Part of a small language model's weights.
Size: 22 layers, width 160, 5 heads of 32, MLP 640 SwiGLU, vocabulary 2048, 9.36M parameters.
Architecture: RMSNorm before each block, rotary positions, biases on query, key and value, tied embeddings.
Training: a variant of Muon for these matrices, 271M tokens, 8274 steps.
Each number is 50 + 12 x the weight over its row's rms, rounded and kept within 0 to 99. Layers, rows and columns count from 0. The size before them is the row's rms in percent of the matrix's.

# q: layer 3 attention query, 160x160, rms 0.0447, rows 0-31, columns 80-159
# k: layer 3 attention key, 160x160, rms 0.0447, rows 0-31, columns 80-159
# v: layer 3 attention value, 160x160, rms 0.0446, rows 0-10, columns 80-159
# o: layer 3 attention output (transposed), 160x160, rms 0.0554, rows 0-9, columns 80-159
q0 090:56 59 49 59 41 38 56 47 44 44 40 56 61 62 35 45 47 60 59 77 52 44 39 53 60 56 24 40 45 52 51 73 40 50 64 46 66 37 56 57 77 58 42 66 50 63 40 53 85 52 40 53 40 55 60 46 60 42 68 49 46 49 66 83 49 58 58 45 51 59 40 63 39 61 53 58 53 65 52 53
k0 083:44 45 52 44 42 40 43 25 43 69 48 50 48 47 37 31 74 52 43 71 50 59 40 40 60 38 53 31 44 56 59 52 41 29 44 50 51 50 50 54 34 33 51 55 72 52 62 55 60 53 46 66 67 31 38 44 51 49 48 49 40 47 57 56 16 57 29 47 66 53 34 57 62 66 63 51 48 30 59 40
q1 095:45 31 42 58 49 60 46 64 70 43 57 39 29 55 64 79 69 34 72 28 47 33 58 37 60 35 68 83 48 47 54 43 51 58 64 56 40 70 52 64 33 56 68 70 43 37 40 47 38 56 38 44 34 44 46 51 51 58 36 45 44 65 57 26 52 59 47 48 37 32 58 38 65 52 46 51 50 45 37 38
k1 113:48 43 39 45 58 45 46 67 46 40 58 65 44 44 55 41 32 47 65 34 46 48 43 42 35 39 77 59 48 62 61 70 44 70 57 55 37 62 47 52 57 65 64 55 25 51 45 52 45 22 55 47 45 63 65 47 60 66 49 57 49 61 39 32 46 57 42 35 44 38 59 26 66 39 43 45 45 54 52 46
q2 080:45 35 57 53 65 57 39 63 40 54 64 51 39 39 59 66 58 44 53 36 30 45 53 52 47 33 65 56 32 51 60 50 51 33 61 28 35 70 72 55 41 42 54 65 37 65 39 46 33 61 54 43 66 35 45 57 65 53 30 54 36 69 41 35 41 48 53 49 64 32 41 36 70 58 54 34 49 51 60 49
k2 097:81 49 53 52 35 60 46 41 36 57 56 34 64 51 49 36 30 51 55 41 51 44 26 39 37 66 92 72 51 64 63 68 53 72 42 60 54 58 44 55 52 62 39 68 65 56 37 52 51 47 52 30 39 61 48 62 53 57 58 55 28 63 39 45 56 49 45 26 63 52 54 40 60 48 46 46 53 64 78 30
q3 081:58 34 44 52 40 54 45 28 52 43 44 54 54 43 69 50 58 46 52 44 53 36 50 77 40 53 49 38 44 33 42 59 41 54 60 49 47 56 44 42 65 71 39 34 55 39 55 53 64 42 52 44 50 68 61 56 44 30 62 50 55 50 34 51 75 67 34 63 45 52 63 64 34 32 39 70 63 57 33 41
k3 094:53 71 63 38 62 61 43 50 57 69 36 47 52 52 59 68 92 52 21 32 22 42 64 49 60 52 43 43 39 47 49 48 68 38 66 39 34 38 44 48 41 39 48 47 60 46 58 47 57 48 49 48 63 46 38 35 56 33 49 59 35 52 56 51 55 46 61 71 44 70 59 67 42 61 60 46 55 38 38 58
q4 099:59 46 64 38 32 31 52 48 47 54 42 50 44 59 61 28 66 56 52 62 53 44 57 65 72 44 26 43 44 69 48 59 47 50 61 49 50 54 74 53 40 58 42 51 57 17 65 65 63 48 45 38 45 71 72 24 50 50 60 18 54 54 39 27 55 30 47 69 35 46 61 72 65 47 65 67 59 49 41 64
k4 095:27 40 49 50 27 55 58 62 59 48 53 43 32 51 45 54 48 26 49 47 53 78 72 48 77 68 38 37 54 51 36 53 70 48 39 49 49 44 45 56 64 40 39 46 41 49 56 39 54 57 40 52 38 59 47 74 31 39 44 41 65 47 70 49 46 59 60 66 42 54 55 55 29 46 47 47 78 53 31 57
q5 088:63 43 39 35 43 73 59 53 72 59 68 48 50 36 47 44 60 32 42 44 46 36 42 23 22 45 59 69 36 51 64 37 49 36 30 29 40 53 39 43 35 33 37 66 55 50 49 65 52 56 55 47 54 45 41 70 54 51 45 46 43 65 54 47 49 38 32 56 56 42 51 41 65 64 53 48 53 45 56 35
k5 083:38 60 43 55 66 35 66 76 39 51 47 52 61 58 58 58 49 59 36 38 50 55 57 66 49 50 41 42 56 72 47 23 79 48 63 50 45 36 62 27 46 37 47 52 50 55 51 36 49 56 55 43 45 56 48 54 34 19 37 38 30 45 41 52 62 30 41 71 16 45 49 72 33 38 74 58 73 36 33 49
q6 102:31 55 39 52 47 40 67 47 36 57 44 53 52 50 43 12 56 48 76 58 54 64 34 59 39 35 46 44 44 41 59 47 33 34 32 53 44 58 48 46 40 68 44 68 37 75 58 47 61 46 66 46 55 65 57 62 51 43 45 51 68 22 79 48 17 44 51 45 58 35 35 53 23 43 24 55 44 46 48 66
k6 102:52 75 44 54 32 53 51 42 60 42 61 59 59 33 54 50 49 49 63 50 44 35 43 60 66 43 62 28 52 54 27 30 60 81 61 53 39 28 75 51 36 37 53 49 52 50 59 63 35 58 44 59 26 69 52 47 38 55 48 47 56 53 44 60 48 51 72 50 81 53 61 42 65 55 70 44 42 41 38 43
q7 093:35 70 65 45 79 59 54 47 33 43 52 55 63 37 42 54 49 34 51 57 52 58 50 51 34 42 70 45 50 48 64 51 69 50 34 46 45 50 25 47 21 27 44 38 46 63 62 68 58 60 41 35 52 65 43 77 58 59 56 58 58 42 49 52 39 53 69 31 67 64 52 21 41 61 39 47 16 48 56 58
k7 098:56 42 63 44 52 37 57 65 33 61 50 50 49 55 55 33 48 45 37 52 43 44 47 49 58 29 45 30 40 34 46 42 35 57 64 43 44 62 49 30 70 62 28 56 48 28 63 40 32 44 50 62 36 45 69 22 62 57 45 55 41 67 37 56 63 52 55 44 14 27 66 53 48 63 32 48 76 45 53 43
q8 089:62 54 49 56 35 68 50 67 53 37 64 40 43 71 42 52 31 56 49 53 41 41 60 43 46 57 64 47 52 44 50 63 49 59 62 66 50 19 26 38 58 45 45 62 55 66 31 25 48 45 62 40 44 55 39 35 62 49 37 58 45 68 55 78 57 38 58 56 46 48 29 42 44 60 48 38 35 68 25 66
k8 097:54 60 39 69 56 48 67 50 56 46 25 37 60 42 42 60 63 39 39 51 30 52 41 41 65 51 33 60 50 38 49 47 58 35 49 35 62 22 65 48 44 44 31 32 38 31 58 52 62 64 36 33 57 27 33 52 54 38 46 58 69 48 60 67 61 43 67 54 48 41 37 54 40 48 49 64 50 54 40 76
q9 092:57 62 45 37 48 53 49 39 36 60 41 36 68 43 32 49 52 43 51 61 38 61 58 58 48 64 31 30 59 59 59 45 64 47 52 47 51 52 79 51 56 57 47 47 57 57 57 59 42 56 44 54 36 53 46 53 39 38 56 64 58 26 26 57 63 53 61 56 41 64 48 53 28 42 54 44 59 62 42 33
k9 086:38 49 51 65 56 52 47 42 51 60 55 57 45 56 41 50 72 50 26 39 42 24 62 41 49 56 52 45 46 42 46 37 41 42 38 40 53 50 55 64 47 56 53 50 45 52 63 53 67 42 31 64 55 64 50 39 30 36 56 50 51 46 52 36 62 68 34 56 47 37 34 71 65 39 54 42 49 38 52 41
q10 093:42 71 65 49 46 41 39 56 48 46 43 39 39 69 24 66 69 57 61 44 46 55 83 61 59 51 46 50 72 59 38 43 39 54 62 67 43 44 62 41 29 45 65 45 76 62 45 36 38 48 35 52 49 63 30 34 27 57 64 44 52 53 52 41 67 54 59 47 65 45 47 47 44 48 43 43 43 38 39 32
k10 087:47 50 53 47 24 61 41 48 51 37 48 33 48 43 50 65 70 34 52 48 52 46 37 43 81 50 29 43 42 50 52 49 77 26 57 44 56 52 48 58 44 27 39 44 61 40 59 40 47 80 43 75 62 44 43 53 56 53 55 40 49 40 62 51 33 36 73 61 53 79 60 49 43 57 65 67 59 39 48 61
q11 087:34 51 68 42 47 42 50 48 52 60 50 58 58 46 36 45 49 64 43 51 48 63 55 62 33 60 38 39 39 33 63 53 58 37 49 50 83 46 52 46 51 68 43 40 70 52 65 48 63 48 46 79 59 73 51 36 37 35 34 21 37 46 51 30 59 33 70 65 42 63 49 60 52 42 44 49 53 45 54 43
k11 086:36 60 52 40 53 59 69 58 45 52 45 43 60 41 40 49 72 32 70 48 64 44 31 56 52 52 53 48 35 53 65 30 57 42 57 74 48 36 49 24 40 65 37 35 50 43 45 34 50 66 42 52 45 48 45 29 40 30 44 68 35 60 27 43 37 53 58 41 26 45 67 59 47 49 78 52 56 37 51 37
q12 076:33 48 54 37 59 37 61 31 57 45 31 49 47 67 43 55 57 39 55 35 59 41 49 30 66 47 33 61 56 30 53 36 62 56 59 69 75 54 65 51 57 58 56 34 60 33 60 62 53 50 44 60 42 64 51 44 50 52 58 46 48 39 37 43 46 39 64 52 45 62 16 72 41 60 63 35 47 74 37 45
k12 078:47 56 58 52 21 52 38 35 51 43 36 69 55 46 46 57 71 59 58 72 41 41 43 48 61 50 49 18 59 32 58 25 59 23 50 25 47 53 60 35 55 32 52 44 50 54 55 61 66 62 45 68 52 56 60 47 40 47 33 32 52 40 50 45 58 50 44 50 48 48 53 58 55 23 59 42 49 30 28 58
q13 068:44 45 56 28 34 64 45 52 58 70 47 38 49 53 48 51 60 40 47 28 53 55 58 42 64 52 43 50 62 51 65 48 56 45 63 45 49 46 55 58 56 80 67 44 49 41 69 28 46 48 50 43 41 53 33 40 25 46 58 48 33 55 60 35 73 54 62 60 39 69 37 55 38 46 51 35 63 17 42 31
k13 110:27 53 49 51 44 46 34 45 51 48 27 54 43 69 41 59 85 35 46 57 45 48 51 47 75 51 20 38 48 44 40 43 51 31 65 39 51 42 45 34 46 28 29 51 71 46 53 51 50 60 48 57 65 49 29 51 33 39 41 53 56 43 65 66 61 40 51 50 39 51 46 73 35 35 53 60 58 51 28 49
q14 105:45 63 30 47 59 42 57 55 63 42 53 70 47 39 71 61 28 47 65 69 47 31 33 39 40 50 41 39 31 47 65 56 43 63 63 50 62 40 41 43 50 42 23 57 51 58 49 40 37 56 46 86 59 48 49 60 56 32 65 49 72 56 49 71 55 40 58 60 51 45 62 41 33 62 40 34 49 34 48 46
k14 097:55 59 59 39 76 62 32 56 45 48 47 64 57 63 45 38 54 60 45 56 50 28 39 44 82 48 57 46 35 74 72 69 64 55 42 41 45 64 57 51 34 70 48 59 36 43 49 55 53 57 73 59 59 40 60 44 50 72 76 36 64 54 44 30 31 32 59 51 68 41 45 54 57 46 47 54 61 64 52 37
q15 107:47 53 36 53 39 33 49 52 50 47 54 38 52 24 53 52 62 67 76 48 45 51 51 64 38 46 51 47 77 50 52 64 55 45 51 58 72 53 42 51 61 63 60 79 49 18 51 61 56 38 65 63 57 51 37 47 57 53 52 41 60 53 60 41 50 66 42 63 52 58 59 57 59 51 72 37 62 39 49 41
k15 092:51 48 59 58 65 35 39 54 32 36 34 27 58 41 59 37 50 59 28 46 36 51 39 64 42 45 47 62 70 44 41 37 76 58 52 60 39 12 36 31 51 37 43 37 45 51 53 28 27 46 57 40 41 62 45 50 37 52 43 46 52 51 46 51 56 34 60 53 44 40 47 46 54 39 49 66 32 68 60 71
q16 109:51 68 44 35 45 73 24 63 53 45 55 72 44 54 52 61 52 69 63 48 46 57 62 53 50 39 55 55 59 40 41 63 54 37 51 38 73 56 40 48 54 56 43 32 31 50 43 33 60 69 65 41 47 62 44 59 30 58 78 71 70 58 46 65 57 69 71 63 39 54 52 41 46 54 55 54 50 45 41 43
k16 098:40 50 57 64 37 47 36 60 75 86 74 34 50 29 56 38 64 38 49 52 63 49 36 55 63 56 76 54 21 54 41 37 54 69 35 69 58 45 54 52 57 65 55 47 37 53 52 53 46 67 37 44 34 68 49 72 46 41 24 54 44 47 38 45 47 46 59 42 61 50 39 40 49 49 62 37 38 58 52 45
q17 100:70 42 54 28 59 57 32 68 56 69 36 49 49 38 41 42 38 38 62 66 37 37 28 47 44 34 46 44 67 52 55 50 65 61 35 26 30 52 41 46 65 62 53 50 50 36 53 64 32 70 61 42 37 59 47 73 62 46 46 41 65 60 60 43 38 66 54 64 49 57 53 38 51 63 49 49 30 42 61 51
k17 096:44 53 47 55 75 48 48 44 50 35 49 47 45 58 35 45 49 45 52 42 73 58 47 40 49 34 49 48 53 67 65 38 43 60 36 39 69 48 36 47 39 36 68 46 41 57 37 44 48 70 43 71 51 56 40 48 52 51 49 59 47 42 20 68 62 55 48 68 52 57 21 54 59 46 54 42 38 48 34 51
q18 103:62 46 73 37 57 43 53 42 65 45 47 78 55 61 60 53 56 38 40 56 52 26 46 43 38 54 52 38 53 24 51 41 47 35 23 53 68 40 42 65 55 45 68 48 55 87 38 55 58 49 44 52 42 40 57 46 31 56 36 71 40 47 58 46 25 60 39 46 50 55 51 51 65 52 25 63 43 65 52 51
k18 101:50 57 46 42 86 47 47 61 47 49 49 44 58 36 49 62 52 30 61 57 45 46 36 30 42 65 71 71 49 45 56 54 49 71 40 72 42 54 46 46 65 25 40 57 52 71 61 53 54 55 68 43 76 70 47 52 62 39 56 70 38 42 65 56 51 57 63 52 66 39 54 38 44 47 53 66 51 64 58 40
q19 107:60 62 58 35 50 52 46 40 50 57 85 63 53 54 36 50 41 68 38 60 39 38 59 67 31 46 49 36 49 52 41 45 31 38 42 83 58 33 51 62 58 66 31 50 26 48 50 53 54 55 65 74 39 60 42 68 49 36 43 55 64 46 27 64 55 42 52 38 76 66 49 42 53 54 58 61 63 63 40 58
k19 090:74 26 62 50 54 43 34 21 39 62 18 43 34 66 59 40 46 67 41 42 71 41 49 65 35 43 57 40 55 57 48 50 21 54 46 46 43 30 67 24 44 57 33 49 66 44 19 51 65 44 55 49 51 37 48 44 55 37 48 39 54 52 53 50 48 56 52 49 76 67 64 45 48 48 44 49 64 68 65 54
q20 102:30 47 26 51 29 56 21 51 50 33 23 63 56 50 49 45 54 61 60 52 65 38 73 41 52 50 37 28 54 44 49 55 81 63 48 65 50 62 42 50 40 59 54 57 41 40 54 47 46 43 56 66 58 65 67 38 25 53 48 43 59 43 42 38 32 39 42 62 56 60 59 67 55 48 53 28 58 74 16 60
k20 106:56 49 59 58 65 42 72 53 41 60 53 87 35 44 36 45 43 59 46 27 33 54 56 32 53 29 56 51 44 67 70 61 28 53 56 57 65 49 49 69 43 43 45 45 30 68 48 52 55 51 45 30 44 49 54 46 51 57 43 54 50 55 57 51 47 50 46 48 46 41 28 61 44 51 50 67 56 42 51 43
q21 106:68 75 33 48 64 37 50 30 55 39 43 61 51 36 53 32 53 37 45 50 60 71 56 34 48 42 38 46 43 68 40 47 69 64 60 40 52 44 57 47 67 63 60 60 47 31 75 43 61 40 47 65 80 40 69 36 63 53 63 62 47 41 44 52 62 48 41 65 58 44 60 68 49 45 74 45 59 46 52 81
k21 087:49 54 55 59 47 57 34 43 45 61 67 46 85 52 43 28 33 40 46 45 36 39 50 48 41 65 69 37 36 42 57 52 29 39 25 63 45 49 66 49 51 68 57 48 53 37 28 44 49 33 62 50 39 66 37 66 41 48 31 31 35 74 53 41 50 59 45 58 58 24 38 45 47 55 53 56 65 59 59 56
q22 099:63 50 42 51 41 41 21 58 48 47 62 75 51 30 59 62 52 45 44 28 62 74 62 54 54 42 59 48 57 40 21 51 36 45 78 50 43 48 41 61 43 48 62 65 41 16 49 36 51 61 72 63 55 44 42 62 54 75 31 69 43 51 63 57 67 43 43 52 36 50 57 47 60 34 59 52 64 50 65 62
k22 088:37 33 57 47 30 46 40 65 37 55 56 34 31 43 32 47 48 37 33 48 58 35 51 29 47 60 33 51 42 58 44 49 70 51 57 34 50 57 45 47 39 68 61 21 36 42 71 47 53 54 39 48 49 53 71 52 67 57 47 30 66 55 58 61 50 38 31 65 61 41 59 73 34 51 34 37 49 56 46 38
q23 101:62 38 32 64 47 49 59 46 60 57 49 59 58 37 60 34 54 60 43 58 49 55 74 56 57 74 35 26 59 64 47 51 47 33 59 60 56 36 62 48 32 54 49 56 64 46 71 40 46 35 49 50 29 33 41 44 64 54 36 18 51 55 53 32 34 51 60 45 62 61 65 51 55 55 54 35 63 48 53 66
k23 104:58 59 58 50 63 39 37 46 44 55 53 32 49 52 63 47 51 38 51 41 51 47 33 60 54 49 46 67 57 48 40 63 45 62 56 54 32 44 66 40 44 57 45 66 43 51 44 28 35 58 42 44 54 30 53 19 63 51 43 76 53 31 48 54 81 50 43 54 62 57 56 51 52 46 61 26 71 32 37 60
q24 103:71 51 67 38 47 78 56 50 42 53 48 52 53 36 46 62 68 40 27 49 30 49 41 55 40 49 38 61 48 45 50 49 41 45 28 56 46 45 45 45 46 54 63 78 70 52 57 71 73 42 42 32 41 13 65 33 46 49 49 61 21 40 47 60 59 39 38 70 45 42 46 66 59 57 61 43 40 43 38 58
k24 096:49 42 43 58 49 40 47 68 44 31 51 51 46 68 61 41 37 42 60 55 62 48 63 56 72 49 45 50 25 61 41 42 43 55 19 53 46 44 65 56 45 59 62 47 48 63 54 67 48 77 59 37 48 40 52 54 69 67 43 56 57 50 66 47 29 53 42 54 50 65 47 41 41 46 71 56 41 54 49 69
q25 108:30 57 49 56 37 40 53 47 82 62 53 41 35 45 45 56 61 49 43 24 70 13 43 53 55 66 48 54 56 33 46 53 36 57 64 33 46 53 50 46 51 39 44 45 60 29 63 70 55 41 46 51 42 37 64 47 64 67 62 42 40 38 46 36 48 40 39 67 49 27 71 66 42 46 30 68 70 57 28 63
k25 090:56 45 70 47 57 57 60 35 62 33 41 60 64 75 51 29 54 53 73 45 39 65 74 48 40 33 43 43 44 29 48 40 45 67 54 65 59 41 39 66 47 57 56 59 50 37 73 41 51 58 54 48 68 37 52 43 32 49 63 56 61 45 35 38 42 57 53 28 34 29 81 38 66 77 45 34 39 71 60 40
q26 115:37 48 60 69 37 59 45 54 47 37 61 56 59 50 45 87 57 33 35 35 32 51 47 41 64 33 71 50 56 43 52 15 47 63 45 69 38 59 37 74 40 32 53 61 50 35 64 60 40 67 55 31 76 32 66 46 39 55 40 54 54 47 46 57 58 24 53 56 41 47 38 41 64 44 46 33 38 46 38 49
k26 099:40 66 47 32 63 41 57 59 63 67 61 65 55 52 51 47 68 58 77 37 52 56 58 40 58 59 47 62 44 29 50 73 31 28 37 45 64 48 43 68 43 49 49 60 62 63 48 56 65 62 59 33 56 34 33 67 46 50 37 69 69 46 74 54 42 41 62 49 52 43 31 32 46 69 48 69 41 27 51 22
q27 100:28 49 61 43 44 47 56 34 70 45 48 29 58 46 68 49 56 57 66 54 26 40 49 54 46 37 52 46 52 68 28 49 71 64 38 52 52 57 76 49 40 50 39 47 63 54 57 55 53 29 66 35 53 70 40 56 66 72 34 38 64 35 43 57 60 53 58 43 62 38 72 51 47 71 50 50 58 64 36 38
k27 097:44 33 53 32 64 61 46 54 33 69 54 23 53 42 37 54 60 49 41 63 74 60 46 61 63 49 34 43 56 48 65 47 47 52 46 71 36 36 63 29 65 37 64 42 45 40 74 62 53 53 48 53 42 57 25 49 58 35 66 41 54 28 51 56 69 52 57 61 55 61 67 63 56 57 54 37 59 68 30 49
q28 111:43 63 49 48 64 44 47 65 45 48 56 35 58 62 52 49 49 56 65 60 51 51 59 44 51 53 43 55 56 61 56 54 62 45 66 43 32 49 29 43 57 50 25 34 60 44 31 41 43 46 37 52 37 23 61 53 32 51 55 55 76 47 38 52 31 51 52 52 61 60 55 23 59 57 53 53 63 42 51 34
k28 096:42 49 50 49 47 56 24 52 64 63 59 54 38 58 34 53 57 43 65 57 07 48 50 43 57 47 64 39 41 62 68 53 25 49 35 57 43 42 66 51 50 31 55 52 32 41 63 36 45 54 44 37 64 61 49 41 49 39 57 40 58 54 36 53 58 50 68 57 41 41 49 42 45 64 70 65 46 53 46 53
q29 106:29 46 62 68 59 47 65 45 51 36 41 40 39 75 43 52 54 55 48 61 66 41 53 78 57 58 61 41 52 44 54 54 54 50 54 66 35 53 69 60 32 42 35 48 71 39 42 44 60 25 39 49 55 31 42 56 48 80 67 65 46 32 68 62 59 44 51 36 39 49 39 53 59 66 46 66 58 58 53 64
k29 097:46 63 51 41 45 63 57 42 54 52 56 38 54 51 58 46 67 46 55 55 56 32 72 51 50 40 46 48 68 53 60 43 39 15 65 34 65 42 43 66 58 68 54 46 34 58 56 49 42 70 35 48 47 55 61 64 62 63 63 75 39 43 63 54 43 46 59 72 69 45 85 23 34 62 31 30 49 31 46 48
q30 100:22 63 39 44 47 50 63 50 41 44 50 62 37 65 56 39 73 33 45 59 66 48 51 67 64 52 56 39 28 49 40 72 31 36 50 35 72 51 41 53 60 43 41 26 72 53 53 43 65 52 51 61 47 39 58 47 68 65 52 59 46 72 42 35 45 51 44 33 47 48 31 52 66 25 35 60 44 47 43 66
k30 094:52 49 51 45 62 47 38 20 48 50 83 51 46 59 53 51 44 47 50 53 32 31 36 52 45 51 57 44 63 56 40 57 43 65 39 56 48 61 54 36 56 43 44 80 50 65 57 60 71 49 58 45 47 32 63 39 62 59 31 54 33 40 34 61 46 48 68 60 38 54 47 46 47 60 28 46 56 48 42 35
q31 106:45 67 40 19 48 41 63 57 34 56 29 71 60 59 56 42 48 51 68 54 30 46 77 48 41 43 61 52 71 53 48 63 50 39 56 43 33 50 44 47 55 51 40 42 70 44 53 49 48 67 50 69 37 30 44 51 48 56 38 61 60 47 38 41 62 27 22 37 68 43 45 50 44 46 44 42 58 56 52 75
k31 097:55 47 34 72 60 61 55 56 49 48 51 54 48 52 62 42 59 36 48 50 60 44 57 52 49 64 60 48 36 39 58 28 59 76 44 52 33 50 53 62 55 49 26 40 48 44 49 20 57 50 45 57 59 42 16 51 69 51 32 48 46 52 43 56 73 56 53 52 52 60 27 61 28 55 38 45 58 39 55 46
v0 108:27 51 37 66 43 52 68 63 46 44 44 42 56 51 72 38 45 39 64 44 57 37 66 59 61 40 61 35 49 49 49 53 46 52 53 45 44 29 60 68 26 41 36 60 53 31 59 36 51 54 60 50 48 57 49 48 55 56 75 67 29 52 50 59 49 36 68 55 43 55 48 51 49 40 81 60 51 35 53 34
o0 099:50 40 33 51 45 65 63 42 61 63 46 42 57 67 46 66 36 46 51 45 44 57 62 47 65 47 50 56 55 45 44 60 33 43 38 53 48 48 50 52 56 39 52 26 52 63 67 70 60 37 61 36 48 56 70 34 60 49 49 35 34 52 54 49 54 54 69 67 79 57 39 70 50 38 57 40 59 71 65 44
v1 111:44 56 47 58 30 38 73 54 40 41 55 38 50 55 30 70 44 54 58 64 61 67 75 45 54 45 43 48 49 46 56 39 29 41 56 41 72 54 55 58 51 60 68 45 58 48 73 66 43 54 57 37 47 52 57 56 48 61 38 56 43 41 71 33 57 46 59 29 52 60 50 40 54 27 32 41 61 49 38 57
o1 114:65 58 42 46 63 48 59 37 38 60 58 72 48 51 55 50 45 40 61 58 32 57 69 48 29 49 27 25 41 47 74 44 55 49 37 41 61 45 51 62 52 63 32 45 52 57 52 33 55 49 62 74 45 34 52 67 84 33 55 41 50 43 64 58 53 43 27 55 50 62 52 45 61 51 17 37 31 58 50 49
v2 119:65 42 54 50 35 48 45 66 53 54 58 55 34 47 63 57 50 43 37 64 63 53 69 55 53 44 19 56 65 35 61 52 61 58 51 37 26 54 36 41 50 34 67 56 63 61 38 45 48 55 57 48 41 62 31 22 53 62 52 39 48 63 59 46 64 52 41 42 37 41 56 59 56 60 55 48 61 51 50 40
o2 126:44 53 64 71 44 59 54 57 61 45 47 50 63 42 46 44 54 32 47 55 54 27 41 45 57 43 47 37 53 36 86 56 37 43 44 68 40 48 38 39 50 53 48 66 47 40 58 60 68 33 48 61 80 52 50 35 61 53 60 45 39 75 53 52 50 40 52 75 63 48 41 65 48 49 33 50 49 57 51 48
v3 110:53 59 53 22 57 36 70 50 56 36 56 54 79 49 48 67 41 51 34 45 30 50 52 73 49 51 44 45 45 48 47 53 50 21 35 41 62 61 49 62 73 58 48 55 53 68 49 53 39 48 34 47 38 20 53 38 53 43 35 39 59 52 54 30 56 38 50 34 75 55 31 63 57 57 46 72 56 53 64 54
o3 108:43 39 71 44 52 68 45 56 43 48 59 68 59 46 58 46 62 34 34 48 47 37 28 58 42 60 57 30 36 68 59 44 53 60 52 37 72 61 51 55 40 45 51 40 34 48 56 57 52 66 66 52 61 57 63 53 45 59 50 62 64 26 40 45 42 41 46 65 55 50 47 60 50 51 37 53 47 34 95 27
v4 115:50 38 35 46 36 42 48 45 54 52 72 59 67 52 49 43 40 39 57 51 49 88 43 32 57 53 36 53 37 46 29 54 42 39 62 51 52 50 42 42 49 45 63 43 57 56 51 65 80 41 53 51 59 61 49 45 56 68 61 48 50 53 64 63 71 57 54 52 64 44 43 43 39 67 30 61 63 58 57 48
o4 111:53 73 56 50 57 54 58 56 40 52 47 49 63 61 42 58 39 46 22 49 26 42 69 38 47 74 50 75 77 38 57 51 58 21 60 40 32 33 39 43 42 39 48 55 47 64 40 38 51 37 57 75 63 43 23 53 43 33 42 52 51 56 37 44 58 48 52 32 72 36 51 28 43 47 34 34 45 60 70 32
v5 108:51 57 68 78 70 51 46 52 47 38 42 55 43 61 74 54 49 42 26 42 48 41 43 71 57 56 51 69 50 46 43 39 71 47 47 56 51 54 57 58 54 40 52 59 68 51 26 75 59 50 31 52 47 39 40 51 59 43 42 46 60 37 53 63 54 32 61 44 47 53 53 49 47 50 62 44 42 73 66 36
o5 105:31 48 59 45 19 40 52 56 39 32 45 55 45 46 63 37 66 40 50 63 38 47 34 70 55 58 64 59 53 41 45 60 54 52 45 44 28 28 48 50 43 33 32 62 45 46 49 53 50 49 34 59 59 43 55 59 29 48 66 63 52 70 54 45 35 32 54 25 66 40 56 65 67 43 44 55 47 50 33 65
v6 120:43 30 60 43 64 35 33 30 30 65 48 38 52 47 32 44 41 51 53 68 35 50 52 56 25 49 56 43 32 66 55 64 38 41 75 50 51 65 49 27 77 30 33 52 34 43 65 42 44 53 58 55 43 55 39 51 57 46 60 49 44 63 21 43 56 49 54 38 69 40 61 47 53 60 46 37 53 37 44 40
o6 117:51 33 48 51 61 59 47 58 34 58 48 22 42 47 46 58 54 50 55 52 55 46 64 44 44 55 36 55 71 64 43 53 55 82 78 61 40 62 51 55 49 41 74 49 51 56 33 45 54 48 39 61 47 53 21 53 35 53 64 48 40 61 48 75 66 48 41 24 52 45 36 55 54 66 35 36 50 54 51 42
v7 103:68 56 63 63 31 67 49 69 59 52 72 53 63 41 46 55 56 36 44 52 68 49 54 49 58 58 41 59 45 43 50 21 63 76 55 65 58 37 40 65 56 61 50 39 44 42 69 36 54 54 47 47 22 29 44 23 22 39 75 43 47 47 60 44 49 59 64 48 52 35 52 19 41 43 40 34 53 42 40 40
o7 098:41 46 39 45 56 46 63 52 63 45 62 45 62 55 22 52 65 39 64 53 58 45 67 78 45 43 56 10 40 54 50 58 59 41 46 61 74 78 44 65 50 35 34 27 45 47 61 37 34 66 59 49 34 55 53 64 40 60 46 57 32 62 37 53 50 48 60 49 60 53 63 30 42 60 48 53 53 52 51 66
v8 108:79 24 37 42 52 47 50 39 62 57 38 41 50 55 60 47 60 53 25 33 72 50 52 57 39 47 60 47 54 63 63 58 56 45 65 67 70 38 38 56 36 43 63 71 26 42 57 64 27 26 39 72 27 72 33 44 53 43 67 52 56 52 41 40 75 43 45 44 38 43 34 63 48 44 60 37 41 58 36 48
o8 111:45 46 36 58 41 68 44 53 51 48 53 56 61 71 49 39 83 22 68 54 44 59 51 49 59 39 58 53 51 48 34 53 69 44 62 37 63 26 59 69 25 42 55 50 49 45 69 64 32 57 35 48 56 40 54 34 59 65 37 44 38 72 41 38 58 44 54 56 40 47 41 41 84 68 46 46 66 54 47 49
v9 104:62 34 57 71 47 66 38 42 44 08 50 39 44 60 66 45 57 66 53 39 56 33 45 36 67 72 69 35 36 63 46 63 55 24 45 54 38 51 45 38 66 46 36 48 43 57 76 40 56 50 50 44 47 39 54 56 50 38 44 58 71 30 65 52 43 69 54 38 46 33 52 47 57 61 54 49 39 62 56 40
o9 093:52 60 50 59 47 32 41 55 41 69 63 66 39 73 46 60 65 44 67 61 15 49 45 58 69 52 83 52 42 57 53 38 60 48 48 30 41 59 50 57 55 45 45 45 47 48 38 58 67 54 46 27 55 57 35 44 34 46 50 53 59 78 76 50 40 52 47 48 67 49 48 32 75 23 54 45 49 62 62 47
v10 112:40 53 29 53 62 79 34 63 31 47 30 56 59 55 37 55 43 59 35 38 63 55 62 42 50 21 51 47 47 34 47 46 47 45 36 32 56 33 36 33 43 72 74 71 47 47 45 61 50 42 68 49 35 56 49 46 40 52 51 50 39 59 42 58 55 51 33 57 62 65 49 66 45 59 79 19 78 52 70 55